python train.py --n_layer=21 --n_head=4 --n_kv_head=1 --head_dim=32 --activation="swiglu" --norm="rmsnorm" --attn_scale=0.177 --tie_embeddings=true --init_std_qkv=0.0237 --lr_head=0.00903 --warmup_steps=24 --final_lr_fraction=0.0 --seq_len=256 --doc_mask=true --dataset="wikipedia_en"
Each number is 50 + 15 x the weight over its row's rms, rounded and kept within 0 to 99. Layers, rows and columns count from 0. The size before them is the row's rms in percent of the matrix's.

# layer 9 MLP down (transposed), 192x64, rms 0.171, rows 56-63, columns 0-63
107:55 39 54 73 53 64 49 38 42 52 52 41 15 64 78 46 57 36 53 71 46 26 47 26 48 36 73 81 74 42 41 35 49 41 54 74 50 56 62 41 28 58 51 57 73 27 60 53 56 66 75 36 52 49 56 61 73 83 72 54 35 46 49 58
105:44 37 61 67 56 62 45 41 63 51 54 53 25 42 65 53 57 20 47 50 74 41 35 45 45 21 45 45 66 53 54 56 89 68 47 48 70 86 18 18 38 34 45 54 31 63 52 44 48 65 50 43 50 53 26 54 74 52 55 62 61 32 71 65
091:57 54 48 49 36 50 23 37 37 61 59 73 54 84 58 54 40 50 33 53 58 23 49 73 49 61 64 71 54 15 47 55 66 60 42 23 36 40 59 73 42 48 57 46 47 36 76 55 58 64 68 52 58 49 65 51 60 47 74 91 44 77 36 39
099:35 93 29 45 44 44 57 40 42 36 60 62 04 36 59 63 67 62 41 38 44 62 58 61 69 60 66 76 37 62 24 41 51 50 49 42 50 46 49 50 40 66 45 29 45 59 24 71 28 26 50 57 64 35 40 68 35 42 51 67 45 68 61 52
099:40 84 65 63 46 39 50 43 38 32 34 52 37 54 77 41 42 34 48 44 47 79 53 42 69 76 24 62 43 47 59 46 37 50 63 54 60 51 81 72 28 55 25 76 36 64 36 65 50 71 54 40 48 53 37 46 30 45 19 35 67 45 57 64
107:49 46 33 42 48 27 72 67 51 58 39 58 20 49 70 49 50 61 56 45 27 67 54 61 45 49 14 25 52 55 72 43 71 77 35 58 39 70 57 53 39 88 64 59 60 87 62 51 45 43 48 55 65 58 42 40 34 65 55 69 61 74 58 52
080:41 24 41 60 53 51 57 42 53 42 34 21 58 50 47 48 65 68 39 42 80 38 32 60 48 59 92 43 51 47 43 18 46 52 30 83 72 46 34 39 66 80 61 59 52 38 59 62 40 39 38 34 60 32 47 35 37 38 48 41 69 71 62 63
116:45 76 43 44 40 45 36 35 48 73 55 60 50 47 36 42 45 89 37 52 41 59 39 26 67 79 66 76 44 54 42 40 50 43 57 68 58 18 40 41 19 57 51 32 53 81 49 18 47 50 64 56 59 50 53 50 52 69 52 47 45 22 26 37
# layer 9 MLP gate, 192x64, rms 0.523, rows 57-63, columns 0-63
109:44 58 40 74 39 27 46 49 73 26 56 38 69 34 78 37 54 56 47 72 42 50 56 42 36 78 57 60 43 45 40 35 10 36 43 35 64 33 56 51 59 63 72 60 62 58 59 47 52 26 53 46 63 44 79 49 92 59 51 26 43 45 52 40
101:40 36 36 62 47 49 40 63 46 50 33 37 17 74 47 42 29 85 50 42 42 61 31 62 48 71 38 24 54 67 64 55 62 60 61 33 49 48 53 25 20 19 46 37 48 66 73 65 40 54 39 49 56 47 54 52 22 39 57 48 38 28 77 40
091:27 56 36 55 72 42 62 68 49 47 49 41 54 51 65 28 33 49 50 54 65 52 60 49 64 64 52 61 56 42 74 35 38 39 46 62 61 35 45 68 66 67 61 52 47 66 40 54 51 57 62 62 84 14 88 30 37 65 70 28 89 43 51 51
090:67 67 47 26 44 60 35 51 61 53 47 35 43 63 51 76 57 62 32 53 56 49 33 34 23 34 65 92 72 55 57 59 60 56 52 46 52 29 69 26 55 41 73 67 47 56 62 50 59 35 18 63 51 36 68 46 71 38 70 49 66 55 73 26
107:61 63 31 58 48 57 55 38 66 46 45 78 39 18 50 38 48 57 51 61 66 62 38 53 43 52 48 32 44 74 54 57 62 56 36 40 43 54 61 16 65 63 54 47 52 48 32 41 35 20 71 47 63 47 41 69 56 39 99 76 51 63 58 68
099:54 34 27 59 45 58 67 52 35 37 33 22 58 55 36 62 62 78 59 58 71 30 54 51 40 48 99 57 53 63 36 38 49 49 31 58 80 66 35 48 59 74 58 60 57 34 63 78 36 39 61 31 52 50 44 31 42 53 45 47 58 64 45 68
097:44 69 37 51 39 61 44 56 60 44 33 32 51 55 55 28 38 43 42 60 64 42 23 35 07 34 60 43 67 48 31 33 59 33 41 24 35 38 64 47 50 60 85 61 21 63 50 31 43 55 48 47 69 29 74 47 55 49 63 67 49 30 63 29
# layer 9 MLP up, 192x64, rms 0.547, rows 57-63, columns 0-63
102:64 82 44 56 50 59 45 52 25 71 43 58 35 34 45 69 60 51 33 61 67 28 46 51 37 50 53 58 67 53 61 19 70 58 36 49 48 19 51 50 32 63 35 62 46 58 33 31 63 77 30 57 50 22 33 51 35 82 52 52 40 50 24 35
092:59 54 34 50 57 47 43 67 74 44 29 51 59 25 43 33 72 65 41 61 30 78 51 47 46 35 52 66 48 71 32 78 39 52 77 50 50 56 46 40 66 60 23 36 30 50 21 36 57 52 71 49 44 51 42 53 85 53 55 51 43 53 09 49
092:29 52 52 52 64 76 26 78 66 33 46 58 68 17 88 55 38 53 39 57 42 61 61 64 53 74 60 43 77 51 71 55 55 48 74 69 49 50 30 58 46 38 47 53 43 49 47 38 41 26 61 43 43 34 45 23 60 77 39 54 74 63 37 47
093:88 35 55 48 52 62 46 57 56 71 65 45 36 48 42 76 75 58 22 46 42 25 43 55 39 30 79 66 68 39 64 55 75 56 38 50 39 53 22 33 58 53 69 41 41 38 64 72 53 54 47 70 52 29 77 70 71 45 59 53 56 48 42 37
103:29 35 57 49 71 30 63 42 27 39 52 55 21 33 26 29 51 73 60 54 79 48 68 61 45 47 48 65 31 41 44 33 34 59 47 64 44 52 39 48 59 49 46 52 41 73 47 45 53 67 66 64 51 18 68 47 70 79 18 38 64 24 45 54
085:43 78 61 63 45 51 48 54 48 50 65 48 23 48 55 47 40 31 73 72 49 43 53 60 34 46 64 28 46 70 60 87 52 50 76 48 38 64 49 38 38 24 35 18 33 71 32 30 58 53 62 55 50 43 72 81 58 70 43 45 39 44 28 65
116:68 49 56 60 64 43 01 55 34 73 43 40 41 58 53 41 49 46 55 32 34 58 48 34 48 31 62 43 64 62 75 29 40 65 43 56 32 67 50 59 30 60 27 61 43 62 26 54 45 54 60 58 47 22 33 41 26 63 53 57 77 18 48 38